Part of a small language model's weights.
Training: a variant of SOAP for these matrices, 92M tokens, 2793 steps.
Each number is 128 + 32 x the weight over its row's rms, rounded and kept within 0 to 255. Layers, rows and columns count from 0. Numbers have three digits each. The size before them is the row's rms in percent of the matrix's.

# layer 5 attention value, 128x128, rms 0.0445, rows 77-127, columns 0-127
108:130105082122164199132123192119114123136146096045138116120095118175104087118113079154144151157126129104143082128135095116069130070088158153130119144144075072115175105116181058148149133155113150134128097151083095184132176129121142103109170024160138096101111165101158139131128188177167158195107113119096141165163127172145105059146117109100135120146137113159147154125188150139130123122104
122:199118161157104132101108123179203107112093217086149165066148141153144091118126118129129134161146107099169144139072104166084167121107160158172160150136124092137179105146102176152156154092131100137133133167124084166079175178115120128133174088103148126120159109088085108160107193109141112090123108168070103098112138156128152176142155135051099156116138141096156103089128103110138207146157
097:149164198128074162143110127148140168087166154181136112101176120112097137022114120158108114113121116187160145113053158152160149169137201139121104079163157141165085169122127099143133102073089140158111112135162115105088151089153105147098122133125177214069174154200108133128153185152116136132107075120165095156131109139115077130146132125164099138165099136121143147152154137142156125124174
115:171135123132098092163134161115112111124126148142123101101118094119174099129146100114109180113199125101131088141060112057138102116155119158093132141108154106113178127113125133137148130164122150094142128172206127169162098148131104181136191049134119067138126112149158122124160033055199132090117173167145151113159166130139124148112129125138096055142138108153142205090114105144108158148191
099:139110108140136119142148183135172152145103103147135154094097149131130094141132215124113127136107112123143153150116142038059126122144185100087095086114132123124151082108104148129120123153136098126142160128100152082103064131112165090088099115162127102120110148140101070156145053189105117193105142110172153193118180098122081191108121195139121133168148104130116026144166127131097077147148
107:143120097154082155077093155174155117101108158182129159173154109116123096090141134105163148068135063121156118153148097116148108154099052156105150094177116119140094138120093119130141104110135072130106139145118193176125138228163134157125073165124178115162134082096103128064136132156113103147113150142162107151112102111087144164178140100084139087208060149124135101199145160099142152153121
114:134162146076125164118104149154125135120141098128139141101105174085100158091077081083092114076109120130067168073166125204095104169114133159136150141188167169129143157101185121144108139128126097162133105116176090122096115081120164133113105156166101053138153129169169133177182076110156120106139162147146153147142072157083186105131122164138142169045145141092155139160130152189152163163145
109:119062117131135167136105164125127060118178128106132114136114108111104176128141078143115109141145128161101181152136092126076166227117143147097059155123092168103077147120167111128056126103101124094105110091100094123112106117128111115189149128134128105050092139061124129148142033070135133133143121145150109140154116163170114056141113152113101115133069104204070111109108133108149135131132
115:040105187172151133095122092123119162101097139111139084134086104192046110119108084099166108120142113108103107151122102115128100158159125125125149158101106077151157139136142132138111125196126150119137091072093153159157165058096160165174131177171140118107082108116089170198073131136080096130166124150113068153155128138139085163101182153121149090094156137167105115121087087195152116138125
116:134164098143108128108135155151163143095156142119083155146183152108148101156134190145146103163127134094111135136115138104095134151123067052158163157211168124111147166160147162088139160157120116124169160159084075157134106161090134154160131140099118103199211136064130152134127093096152192143042184085170104176104157149128146114150081113139136145147072134165143179117115126151114123174158
104:129189128108103171157123162132078115129131123087091116126080101096158162145064151167117123139121145114055165082087136093130170132108128089173105127115076154074158111126156147155134164162119089103171100144105110138114147203091110103114155124115077138178150117082133171214179110094180150124105097078188068122163072176154150151168173151161154127130126141088106146108157098087141148112121
100:079124116152076078028149146140150084124105138135136111141141180151131075135149175120077099162102087138101141141092152123109080108109124120120144177146105157135132167108100128123048162117123116171132106170135075099167124148117140060101094138123063180164140125150126079100100139120159170098102136109101121129116121128083144126091086081186179135153073129122169080172154134057144111166061
117:102102158064144143124146181103159108062145111156138158161112145117130122153128194102136062120110153122151139151101153151131110133081151089072111111093148154109125194185130159181145110151129111138134116124124128110189117116173096117102074151088109148097093116062149184080088197110084176097084111135156142117127149076135114069123081112136145162108027096138086153141143092148180111113106
091:094181138170155074110118075155107113178124163131128140136149112137114101111144094141153167110166202099169155108121140062131143193172141180095149069093145096152107125124139182167142152164145131130106193139145156070132112117161146166112041152135121132104107113107114151082120091198087178124135165104145087150103104111153198142070134147124152165146097079128108104096131051126140164140123
113:134140114185031116119143189097122168118100134185097154125080118156116159122143063104127105136155123190133089145187101187122122183121125126141159105155159153174132148094130183137142110131148099141122145151067152102149113120092109049151173168115178134162164145151133110069126160102132152155199163107069138128155108150076097093121120078111117077150112116113156132163127135063083093096113
118:088131114084101158090171123164166108175090079087137100129176149115206143094078088164098181088101153153118092156082103117168139092093159114157084135158117113096182134131134153085138153123149126157104134093121107154135134179142182152090131061123155110163158101153096081173097110147095159154092147116071123085143114086161159129123070107091100134185146103168098090137119142110083051140160
113:158085152175112062152093135157123139166156110083131123065097089124136131182124078155075152133157158157127126108147156171157166151073165119077105132168147147030153143123160122069122128172171141150137147095048153155139129105136204133113072091134130082085166152121122146090150110104172155181091156091152152150107117136105135147070130123118141171163132108115117062097172175115129124120145
103:098129118119093077083089147154107078088101108031109100155175190085194114098201083149158135167167120137124100107169127103098150126144119112133105174159112208122127108148137089125094136148095098129137096165133093153148144137132109136127184151138159115123163170151128157153165163166080149094104150125128125157084203065141130172097124136118129051143101114143174146159144135190160165110135
103:087106158154182082149099145112159130113198084132105151064116068144132148152125085155140155155155137157160102059100047107079132130104193126152071160120150127130127136097141101108133121159143164187111133096123139167079126139143083158102175086111153135182136094098133114081132073129093147118129125140159115116165133156095132083106051114110103134113121040180132139123151149148094087150057
107:132068123160131100149093097145191073139161108116156151115162146115074152107105097154092162088170120124137081101109167123176167149105111070161104079163120140155076210160113157135144181167128133034065101150167147128101075099117147127125114128107118104083081123122139135084128088171122159090179176133119145123130098068070124111104117129138116077170144124134110146116146093134086097087182
109:128146121166165114104121106105097125174133046141113174102152068147107114161082125084128165125157099140109157072109106091160082143115156118119164129153118145166165083153105096126168134113063118132126145111150093133074183111142188137131145131121138119091159157147170200095206089121148204098145087106086137165180158081214120158108198149085111100103124158121148135114108146148137102103143
112:152147122164168133105104181160122083109136125152171118112078113078176148101126153118076083136172171113090071179063091125088122145089110167108076228115145147090114155125146082136124149141119102127057133145118134138138188095150139121070206147189104085136085112127114124125109163136118113115181137175090149128145112168093162124123067111105114179164149149118113184110117134125149108174155
091:157167089110183096078113098147168123093118080123161181173118152178161074046149149145129105185143174132155150095050156123074168102142119169121134190133148135172129090155148137198179126132053126110121111098121172141154160166175105118116074113095126090135162112145150103104087158097129133115080155122177151095076095153173146099112110159094121130126150119109141109098124085127132111148180
122:134152106101091084078091070130143114082112142132114108076098176142112099155193163118165136138078121119116122178169164139154120113086168082105184138177140134105087113091121130085117115145073116158084079152119162119153130094124128113101084120152161050203150130099109098126187084170095109118147123130165120117106101154161148091123166087121085154116130192208176095107163134123135067134160
111:097129176157171140107152150127053105156105143141098086115107118127161156175082124110143109154155147108140141160164203090155098082134105055107119108105108121145099091170151121137159084149145055108132163137093099202095133174142153129127121173134144109054099128103176145125087173134067156123116110094126101132181159062120147129079083158134172077098138119173172123127155078065107145130112
112:148099114168135088129151182145161054151213137068154175090127068131115136120145080127133146115150122092138114149121128085105176142108102099104173143121114123064126119137110103121124125169142077126089125127116134072151109128118107171113151112137126134141158168135105151101081111100188138156129152111129159146129143186179105150170097072194161167072103114134139101117082121102051128048041
106:161117178171075146119153131100098166114108108139088109143174133079152152143127079097086171130150161121139140122150141140120101090096082121064176090113087104211148125127109067107167108087159145182138139114167146148116181114073156226106149108124125054123129154119092169150141110111173145139122128138130122107147198122083153105082094060149178144102116112085133120173104163119125124143186
105:160137126113114170135102166114128108169138117110163156142157147125128140111098173092134165204140172101174067154160084095122135096117151128125173134160075150164140087096116117094093128122108143187168171094117124152110138135131182111108085099145110074163143175082115131130125031138084153111237133141120098175180102131169125127180113087073094157118144141112155093090147143148181170113092
105:070150146127149105122133129098116225167163115122127182140083130112103126122095101091155140157092119135105106147101200128123149124167079082110135131119168123109140144130132061097106119138255128151147164121084139157113109109144140099173131141087138175159113148120080181137064119150146054151118151150136121047111194107125139128148167171126124145122128179134186160136122145182095142130138
110:134111129068152085108060045093177138130156182169126130128135107079141089132175140171099136157148125108059103131109154126130127107122126144162098136135155139153077144165122178131110117142123106176140106121090102098096141143144077122082121090120128201090080073099105153134097151111183087114116133128129079116095182177180140121164090144201117095105128085147171185127129170091163075094098
101:090189098135105088158130076116187171143129103123211109116121149096129196069103091141131128113200128125179148065140136158129152171110149158104144104067134068144100113134113139116124125131128151135107156152113110107121094131071115174119092125080151135165136143118119132106096059166099171127137125113143148169121090159148142159097131182037139136165131168156211106052109098150146148121144
095:151163146106112124086153033122163063147091129123139117160125125222180096075109151104184116119085117139074128105140121137101195141140142148133148142089135143087090105186115159126097132128121186142135102139086183080175139071145145171125144101129151152171101141119111114082144120140161138150137108133121087109126141148149169165136150089141103152079199114172115187172121037149137161120129
107:106111111192114075117176108122109157125094081087165176103130142130148202134126095175190132144141108127112093119160125134100103151120123126133165176202127140062117107075144095178111162158110104143084154155085165163105052125092131213153101133120155110094142153096188144074084115093114150143076106171112077106097090146142085173147135099151131084150094153118104133159146112093165140098104
108:134152092125142095113101129116107157146128087102171063098159179134149139135136220114163131137147107119128099235153115130170131062103088122093119094145120119157154160138138183083189111087087116105125080084119129135128106108088103116102091106153150081121164150165133128079128141194169082158114115153100126104107132195088115138174122083120117123188075157082197148143108120158145091098120
098:112092087120155150156142117143146151126148142124123093119082109145130131116174208072157125158118155138149108153180153153074105075162130101151095056172087117104150130128086170142100151137164158164184105114146131150092106142111139044112114102026110161135160108113130121162123127132157094036138172064136103189149150121130075150174129146109171122139115115150174096114160076136177153123148
107:143130052190133142124121135159124138166116106202102116122072137130172126176079070089145096136145111122073133137174132161146116107161182104075119084115129163216127129119178074104148131151178145129098138174179153078183109048143125183111120106135154171145059123131119117075128139163121082128112117133084129116123130135122102137150162149085169126127142101151169167155089127103127194125162
095:130120110126126104133110087086116079091103134164158154136154115096095119136147131163150160042087150141149124081146064162101100128130189111142067125112083126095116188135151090161152138050140163124099121130093140174041155158126100102143157157114113096088086145129118140177152134172143177107158059109091091144123132189136153066120095088070172137110129139146124127143190161126147065107118
108:146125080103109126105115112136149145129171150155178127076065131150094108107081107130136170107127158178124166169137168045155174108146091038115082132139154070142149109145154108123153086169062128169118131111170156134171130127128117187123151164179146083137089116151111159174104103101133110129110178125106054102141159159184173131100172120173160144139121152174105155155107127151070095079150
114:138140082120093132153109135129056126220113154134095144123108112120116127085084128094160099076195135121115079159112145169136145146114122113088176148149163121140101164099152102146132145152131107197129142127058176129155145149108142133172112110082148175130104145132162109128088166088142133177122172153170190131092114122120145164117166113170131059163139091109193140061089099214140132093077
101:179156131120104078136106144132138156143175106114085129124167075139122065146180155157110130135137110147163107184143095147157121110178096099150097139120132136108165103126093131196103090198179128121122116093123109156086102101168169125164104146161124140155165195124110155172185109151165110154147097135145207126095115100095129086163115138218144113057151120176176126101104115060090154120174
100:118109141174175132119048127143196110082140104141148135083099120059141116131145170145122123142084120089137132061125089161138138073106142206204090121150160121157143110071115163107110019123097101136110126121109154099098177141149116086135129112130149129086137151106099069102188148117105147080117137133153115148144094109215153163167104108137117146115135125168138132156165107098071117104086
100:119160092140163167107140095147159122141131114184152152086094096159167168164097090146131114138115117124142135084122133139124123144123116120160112058083140076141144156101168159091077205113172118163109130126131183110134138107110130059107126121094165166069164128109131144086080097101129146153086149122094091195114129115105127100073226133106150120155118079138091170036156138139138185177163
113:165124159103081081106105090142112118178140092122090146130152103113154101062100067156118108162140139147081141082146138166094122167132177115170157140154143103090141140113167072130090118090123205149086234108068070136120153131145082153153106071136100127104125063146121161141123147144157116087125130124154061168091132127139189141139158165150110160113137082172116120103123159153151098160066
097:157158102161203081076168126095136042177154115138106146098132113127131119100144047120112105109155104103102146145169119144141097139104164161148182098083143204115115070138101157099216117107121103121101088198151124164142176150120115107150122103140160094110081117130163139125163138135069066126140118147107082094118171157121122154120125106137195178094140129156175171145142158106138173153102
099:154131129065183142105125095186051117084122150090116182161095103185180153122119078118154140147145143148138083145175108142197103152169181166131104143110142087129122090154146178121106130106142140053132093131112131134088093133111131151142060131107080154109133096105127078106097149123059117125091120187145132042087097125134150142097105151092108101170127152131103126157167066153178121099153
113:110138166140207155101130108118134111161136133153081081101140168105139109153137108208087137104078146104084159132122082109134150169091106101113127171146163168115112094105133167064060107159155113070118129164188107146119045130113157169153104173110140085080174120155134108107103122044168163115152104136111064140180131129099120148113092110096140104135146077177108126183130124124141082097159
110:149135138149115148124169139165098077068114087088125129153136111179107142186149148177116153158115164118133075125168166138151141129075129151129142101164151077158138246184098129156178103116093174135192113071093106115039124165103122174132154133132150149065171173078187088144141107122115095126114138158166113138156126152142133138148094145172149152153177140155136139112088170159113112146101
105:149137078111161070126061139085122120101171148114062135113193126124105118091121179119173101145130074093111076149140134125114122150097129144138143072170160122087108112158154130138098135175143182145148179127106161170193111157131106196151119148104170132130157139095166120162126154118120111218128191133166115079106162102074112145036153081162094122146118155153101127098185134119150145093109
111:092150143170056129158123172185139136102134113111173158113150133206111079092133120121196120114121129122058159096125164080181146126141147167116134139114144109115108152139143127141180091099102089105155107127114147108153115133129145102117192165137145188176057090145154077100167067146147134138169080101167102112142186110154168129185155094138137144185184152151170126104089100080137174158114
105:124134124115149113091116087137084113109148119197137117194065109174182168151128125110130155123122114125079083228139158159136125118110160109105130127093103141125149139123200138127090175111128109106152116155085138160146188105159102095125134112178116158026116154085142106131171144091136129135089115143116185173101120142102191099134088177093118161125101128108104095059051145099137139123081
107:123118102193107132131062107120182193116099125102128183149120110116108130156068168183189105085151088133115116180107080133137137113107108159141150128119122137173122180181100127057159145104128133124130181120098132148136091162129119109149126165060178159118147072131073113117124157173079192133087105141121134063081151119105118136154132094129112156101172113137090150182141178150118183159196
# layer 5 attention output (transposed), 128x128, rms 0.0562, rows 77-127, columns 0-127
108:189197197123085100177177143172166113086133111142132111106138095111120096170221130154086119078119085121110135141203114139145176151125082139118116140130151166149105139138095155159075163197155134112141094150134154109095145091149167123125116186110119104131123165127151172111107074107122134083171093146103064157128101066118142115106148134133145147188163080111116106143109110076157154116192
117:108086131075129130108149147077135162155152152123099163138143175089165140148129183134158104152081209128150154131163139162156112143132111099111099115071124169130109204125109058131085167153129095124107162148137132082096105110088143084109154191126091033159165138127128172130069121140157154121147083105178094109101118104209175101095118131190146114136096168167136125150162109129128153160083
104:111065103171129151140131159101164103160119079132128128147103191152146154128121147069135115131098110111073115188136142143136129102137095126097110183209087152073101070038133136135155160128151138160162056116153139152167155109170165136186132124132087099185143078141092123181111119094093163125131138157110193159140152114116151161114055124142148140140108147172131151107085071100067128132105
113:160116110129121141127130116061139132057092098125204111100163071140091159119080099144131119112128131082125100125137115124180148118145132103120080126181167147113136126124112113080156158046121103200080147137063094109062141173138097187064149153163144135176153152139121149099080142194152123083140120088090118125130111118179164109116151154120119192143193156126136122133144106154142093082069
102:208062106163137157085135094117136105149144117109118139133139129125141138145142083125164119145187142169119141107129151119155140137128094144146176138150150155189170127126196117171198120137153142097092110126143098181165084153166130171099161126102139146098154116080190188104167191127155074087173140078084075156083141125115213153153103116104132067133112150124092105098140123108158194150099
115:109096113108133123155163121141178087139205147132156109164096112054139226173118097098095064139196204159154134106100125148075147094140109134128147160151108137106100148115093143147125117138128165135121119144149104110167091055160095147120141133168117134101107125167105147126136115183158187127145120143196147088104100180117118205111110140195136112142124168148133166111124069177119098091161
115:117152080167109070095074112140142104118137126090082123160072146153118095164122193125117118141129114111163119199123159099129132145037106179125172143089132099131152128090110125116058118147169060158149146143164146124142084159165215166159189127088149116117147106090115109115079068150069130169085150124144181189159120186147096133120090146139154130137117129099131149130127151103129121072099
113:086189114148125113151089160076127104102150119122121096110147132129142084130086186087165103137150147109027072119094109147096136120145082144066077098094129105141167092108049118089180084083142117071141181151126141143153112180160168099166100082108139140178140101149094131097155147184104120110099113137124113176094149067089126213114082135107156114145159114085118125125106117123131118137158
113:108176120134114134171195141151126148108110137181145111103152153093129151103117201114163161148114132128151115092151144092107162120166134187071103162137168119135098108103109114138138121107093147080113073112019143144128119148112135095101164099062118212163156171087133131117175117133110128190198145120169166162097159136146099099170153089136106133132146165055136131116160180075138162164151
120:144089110096129118139088168087191139125088165189130132196112137105094077107122079116136103153135115103171078123143117158135158097080137074176083152103117100108114133139126132139129069113130101174098206079151159117082194095104160152098162122110116110054150124154108121113147123129172080134155120150159110067165073101081151157165124164158131127073169186152085152101176118115146144104156
109:115105108134056138136071166104147165102144155144110178101146153140119121147163110152117092136102098104141085149171154157130126139080150064098171138109165127157101115139105068119084174135070135128150139060153110128099115099185164079113121149137102189075120146112120138125173119176150097118131136129100183158092093115082178084131000133124090063136142088168129128138146109108142118097146
106:121120113124165170166100030178165165157166109107105118103109131126101124083076167119158142156190101076137165131165094179175046168120160179165109124104106133110124106159091145091123115172132174080095120106176185156076138084142127145120144118127076085109103102102169191125138126145136099156111097159179124124136140109129189151139103145108145153067116136115165122117104135167072127072150
117:101172172186177141150093137150120134154179104083069071148117089155080135108102091127145101175123119099125118093112145141119142117174194144180111143180137128112179083139095162111132168101103156156136117118165161145147103196116151077126154120089099114155136130136082056164168079138123088107087104163083101117146105149061211180150159083162127097131168145138151126105192149146138132148117
099:167034118120182125127123184132134166088083147135148187136096102133136111152140151106153143159128124147105178190115111164116104133103166136110159137148113156127138123166139127088158109104120157077122085095121087126168089192109069173159189148153128138170108076149130098118138131127146115064065181158100197081171108151106120120180142120156125089144137190127072141136173191146130131168170
110:142135082064131132183121142143161134146145134086135165149108179109076131134099132124068104100104131132117166095125137091109131123194101176156091143124134087111150076105152065147135017197119111094159081145129127169053153135121112176135064173171123097079110138110092150142153149138121127080143057132151154106126140154162083167084091168146141158092143130171113101148151122185142119127132
117:169141151147170107136087135127173099095078211105075184107130092124141107164162123134187086095158156112123065119161173111127160078133132114123113126139127142100092138179126130159156128099105150115149141125172095107141150049118123139128174150171126128147097139138119214112139117073125104187147092152153040165147150132170150097159174164140083144127145115167076129156071095170087117174106
111:187106159103155139158129113157150124130144111148127136179152118127068126104154139161190095113134139131111088110095091037117130088082160114144139121073115090155146155098119119189091094138074134047193104142143086119135122143124090146194164164153101102108105092133122129094094111100130066071060091145091070152108133127099149079111142144164091085096165186126152142157071130162119100113139
101:127128086143148190144160132175167099092181188146141130163108080109128137119139144148176052126140087151095138157147117145156142121066077151071051092139103152107101174104134126121128137148193138167080153093132154141067129141169189125110110096080155131091109105208116101132101100146151133076085131147144077085110117145079085076170126150069129129170127131156118128121115094128069144118103
104:145120154120133119137081105158155151146134100131142086162164141142063121147146087118131134113120135092114083176113106114127180055176112140090150128179178161150115158138115146088111092148109118055125144166151095134168133137139219093091102203188156150140095132142092108137162163124086050116127119164169100107152169106141070088129206154174127131183148135128102080078107115121152161162144
115:169093150136117111119127134189108157061099119080164150139087061133166127122153135088153136135130182071132165182092121134145125070164143127096127099126117149125218133062079126156189135141108109164137160143126118106131174162151101132113147072100114149157117102123143121081103195123182108141114093177096138139190108149063090158098163121184143154104136173172169111165090124090124078117115
114:188102161173162124111122148148109153035147088114125162110133116107147092151157119107101146128133149128142082208154127057183138158110079098114095135136103108117123155131161130114069158111127087078092104151087096162117084131111140109177108085152183135173118166135109061203106168117153159084175112112149118114078079129119125031129122111115096150074107140159154103120111107122167085119131
111:042150150073080114126138080163165173070098137091144134149177077124115127183112110139162098118082143134142150116169111141127096108107118152164146095134109180187075142094108150132107124108122208125110097141149138117139049196138143108116148106141134113134191173104090117087123061106093065171132090119186116144154155118103121141101144177101132159187172123135129078160088123140085123121108
100:169125112117147087138173138138156068138124128134125126162114104116116174106109125088084080172119135120148165114135144154191156098112127130171146148123122188143082153179127158156110180088163128135132117159155125064158122170149204098114138097098196055127124170081156086127176057108194165121101094134118129061172160089090163084176126097141154123118128106162121148158116151166145145187086
117:073117141099121143175201078153109109156084092169093163176093164081148125116108108107146114187148085116152065119129150123124100115130112184119131144094126117195146126188145174140102077180173118066144164144133110194126155077151176166124152114115101099087120135147147147112097135117192149059182137095109135157173130142097154141127140152080119115154165152117137128173132125161067081150080
115:166078133125180121164135134177164136135167131096149123092144101133062057129167136143148061121137133144167119101109109124100096182147103136132126131133191127132104134124198096119098109116126176152163136176048170133114103112115066108113127082143148176133158158207142130234133128082141106127062113100109177113103123125124151130147147128140064089109146125148099110086184136116139167100180
114:214151133116138111086141173151179177161115102136167129119151178097136171116123148075097123112147120129075137080150045101104060113115115094151130104125179132130197160176105131142079099077111070120148130135143179170098148132090115060097091158134069179132166081084074104132129146160143094105098162125115111125128064089120145123109127163127160107155165128121105079165090134117146133136173
105:112138109107189136159139194130170061120137123133172164128127119147125088128133158112130158121157165086120108145133148086147102087111197117222148157119124085058108141118126128134107099154183121139085086140034120107103137148182117089107096135189115186153159075194140087126089088168112103141155108122125077124127093139188103117084151111101107115157132161137161103101132089145168179092129
104:131148169120116138053189119113088115068123101124131119086114084101121089158157161131146181127205190153104125126120151118064121100091060106155174124151085130168098149214135124123147073186142050055098079142150099128103103070087158138107203103137163110095138139145141135123119132149113093106083102097163115154145158139098124120094106113113121147199132130130129099133127157129133159138151
105:122126098134119129101144106190112088187131126147142043130151125097108146127172171127106153108136120154159096100166126110126137139135110141104172135101112111116127111153171190138103108084076119172109132063116136129090144138042081099167074124161144113047153077104169055102177119105098166153125106137141163123161128121140108144089089127161191093129173144130054138055165138069118155135116
114:127163130132095188132169123155165176181185113087077149144157164171128144103104094097144083172099056118170144130138137164139109109155166101129142162144116155117094132150135163128155159125154119073115195095140193162144099153068168141111067156148150134176153099162115107107175132136141177166079093121134096169199059136142128058086181120127133168127109103087092122104145118121134113080121
096:145074105100173172043114157181118081153068134123118124100134151139153130149131138034129078155113157148052128185104129147154123150130119127148134114138158129146115110139114112142166086115140118124141118154089081096099114085183114125167159170088134149134124147108096134115126138170126157107152124140221146113181130075082118097172118104157081149112152205153089092195122160088081141179128
094:091137142127105118127142170104136093130078149138094147135206118119162206130105129123103146189111144087126190143185163096131105125100104143149100101137100168120144147158113157090146117115117151094081126082145171145142188129065141093133180162096114136102123157146178129120131093152164159147142186193062217129141107069119097106187143110105123123177091085131138119143091221120154131133121
108:123092154084119095158143155139191183107155200144165132127126163110114169092156139082169148131102161113160118145117097099188141142130089165128097040105075132092191180149099149158149105125108067101117123142109099158153111072123120176150096144109117154102144143119080149187148136154066111086076125122116107134115120154047146127078142103126178129077170091073147152129168110127127092176134
116:106157135109085119157157127165078148135059138146099186075090094143119192095116071143112105116176127110080118086132104079102118120159144090168162133155090132106150126148147132204138092198172188182064149176144119147137137136097144205135130088081093113112114099106097137171112126125097183145168131078161132169161070072110095140109152137116097146117132143150131159117148067132120121111167
107:148122151166058151084126168132050104095159119103088167120140145092112168085080118187110154140141157100112149118116146130108090148140136157078175181061132110118113093104180095107150124157156091148110119095136164175130150101158117160132204153087116103107119215177152127100111179136112146152123086110139105090117063132127169109137128119148171100120205104060113151105127085104137171083125
101:197110189138176100105157085137107116115088131086160096109170112180173160123134163093103156131096144160155123157091091130133117141128144181094087137141163136087138062115108168166152126154163155070113136171119153131108112172116112138182058170116120155090115163158139149149105138112127136101169146098147166090162132170187126078093121155112110110154144108122051107080179162125044072091110
101:100176143116085121132098182177097128161176153141063173103109139137120087148184151133086110166162127097113127190099179111165129124142145151109155092140090144160095103104133158115059100169097132130138124166124187126173093163161172149119059096153178137180121102165176152122124148119141134094202141156162114126126104105091111165080200153139135119182104143115147102156117067100116134202149
108:164166196137173072150136154132140139108053087139184128133158130170124154136116195097112073149126097138138075079087144152116081111140167154094184128127096166183129081136100199169113121064144090109081137144103095147130126124095104103083186114098112168144152135144139115164147154113132135118126123130067155200140098168142134132161109142074153137111133147087087195088113077130111167139162
113:178130074114102122115185175182094102088120125137194062173149124169083129139133098123121129129057172133133149076132187141097165128140121083152146119086107126089144132088149135083131100091100132094188118071190108150104112116149097099160114158132091087142096114076088148140113075147058182115129089136104109129154137136112099110166112167125114151140117145092128122175203150086135119069184
104:152062118070112181123156121109122133183159099128104128170091114146072127110077120143089154057163164114117132119190111143112089122096111152088145131152070117151084188141191105110122134082069067201183117172085189097144130116132110179118113074094100150102122129114137103090086115113141110120146103105114125174104116122187121132124150162122114081119103094127083090156090203132151113142128
098:161121120108094123116146098086081134189125148116074194143138204131196125166114077083098114094192125126080158118153142136099144143102129114085090136139081170109145117110184138122064150162122143070155147165142096121114050099117166176100145128145208136145118165188143118159113129092173126164097102157124119140096104124091160107084176109170132173192173128159155109140147156143141110110124
107:129112150139124114167149155142153107063114116087135137148217109166121094155147150074174133097106129155103158169110138098157121156131159172082195177154118108112175078167109109099151144146127108083156138141159084131110160169109069134119103171126064059134111193154166157114146193105107136098146129152144079083062096125137172100110110090140105130094154165165137169157131179089087168094123
112:095128122064147179150127150099132112167096133138105141178144124133132121172131129134167121096100098096175125155129159135159178126097072139086160123061146156108084121138099136107136125151126084098131092100140190089179107178047197141141139181163179150163167124146133134077132148096098147146089132139072135084103125095086117065148117186135130147136101148111074154090133169167092045137175
096:091174136146101115076084159164140143162123117121120163160116144137144142150146149092088099077153132125142149151112107125135125129159094156136108112151134170144098195130111145163036119165203162100165163114103150160129101162080100063075079110144126157153112143165134140119055108120152156058129177081159151060142129083143131083122147139096100132101076155172121141165175140141093069055112
102:110072139162121082109195155068136143121130203108141149077191113149153154134121133157139078118142130082173148114087131119082160165109136163093163093151168121090116148162111074115116172124098178164125149077168104097163168125138109155150182098125156143164130122125083117168166103135169162056077112097072163115128189104119072123140193091103186150122125104142114111093124138101122118187135
112:101166120126081125201085114110161199133122189123112152156127088085161112128130137114139138151185075123150102132097147107089119111097164150112121104140158100088159205105150095174193123077147128109164161133076152142101155102159095224102131120102150157153105109136116135134150122164087118113085187103129174182148145065160153094126136150168141177128139208091128105109091157165113124133092
113:138115141124133114106095160085128101154088113201181160113147093086107107152133091078125122108129128043126133135108098152126172089112125130077144096087125128050087104078159102125110138102123125134145092160120203136175141133070159149085172147121098060122120113139099161145142114151140097198126155108121110168102073122089112098126117096077058081083087092102166076135172108082159162143127
115:113147109156140141192173136106118139153129125182145147172081110112196140101173077168211104104134162101129137074076105098116168163123144148131172171114109154172163154135165154141136100093060082171135161110144123169175163124083140114078102179135091132123141083154101071085107135161130141076103088153053162109142152125120155104143111156157094145137111121102130129180130171116143187066128
108:134094078157124097112129139080155090143077073172159080062144123052150152119123127100104167179081163097107168155120131127097149160208099093147153129129128188140151098119161160135137123121103110122123139095149119140114106162147155134139117147157143122042138141152156179147099117101157112152180165131149182167110103117088145098120092184118034122130099159130103101065077143204128100142125
097:076164153146157152131173111153148208133111122083114132121142112124068109106152112177150019131095093114116155109076101119136167148098109178108128116072135069089145111162109157121100132140121167144168122126153140123133047183072111062179136117098146106120121094135169167140187145144116143152152117044166113105102094129138149173118139152089108125117192111137162126146140194147138144086124
105:123086141062182091121155157091112122168152156128072100119118129105190122088136080163112129117146151114141085082140158145138159110150131071190180092123112162096185120127119107189122113139095181088131183100120100112130128148095138153144082106152080132108150100225137141148140139098083127157207134156222118078121153162158148131141121117192123151133130140130105116138100151061149112175115
# layer 5 MLP up, 512x128, rms 0.0644, rows 0-3, columns 0-127
104:120116125128136101055155158082146117129112121063138177179124133094134151118138083133109149146141117118200106077123116101123097185099132087081135148188121137188163204175132102118091135189085061100080098155109168122163094172096084132137135150115149105123091157158103156185124099099134137129104136088121150084118108094141139164125156133118097167159108139124195134125049147095191154141075
095:073156170186161167072117127142153166188147156079145146127147183120191143127155099124153118077137142105160104136099170122106089149106171143113194128100148153151109079110128088145127188172113118137152120138103110140161148226154124131066125110117094123122113149122114191124141119175118103113092166195130129119132174136114052155146146120174151085113119092098105147137043099151121144190102
098:142165133151100104151071098035131131171167149112113098104155117141151168081096159145085138169143151077132118110151143153179084140127130144159134196128127104164140099079099115127106143146117153156171135142149160066170128147067102085121143130084098168113126128095151096108092152138127117150136117128113063182179108122100088099071108157159098196152104144154137097146114144015105147070148
109:117082130120166198076173121100145108138118093163109111139159109106106093085101142093150107130121141140094166119091107088104120117074121072088175178106173095122163097119138103140147099146098140167123116111069181154095131086114139185058095120167091182135114134156129164117228165093079148126091169126121186134125126115062143160075153102111113171151149054089128156167120140126098141141114
# layer 5 MLP down (transposed), 512x128, rms 0.0648, rows 0-2, columns 0-127
092:125154140156097096194162054108177094129176094145085152166116087120175082103097133095115188180134079182118134147095116144119115102142133112132096111174196098101130150142183136131090147103152178112137157127122105096139130107135159098165146138179129125150113085175143144157121153160123154126094078150096157123142172053116094076117120166044089157105160082116110134147067098180102157110162
091:130190141099128113191183105146127182125164081104140136148142144157123143081095112098107126152158124104134160116121044139114191128146085142126168100146133084116099094167119093177052147100106163162164179182099075077138109108083107119098074159111082170144132100080158116137136138130083118113082198164098093129109131055187101122098092161089155145100125120123112150105105137119130156165086
101:146139200180064165110169143152153068110122114126113184128178155156134060120134150164142113124184126140163139098147069120158111166087122160117129130126182174129061118136160118151106094193136066132141081093109053179140124058140139050162123093102099083133151150178083146156132120121147154136122114106166171122081181124146131174157128105090148159112141121121131094138123135121167124103080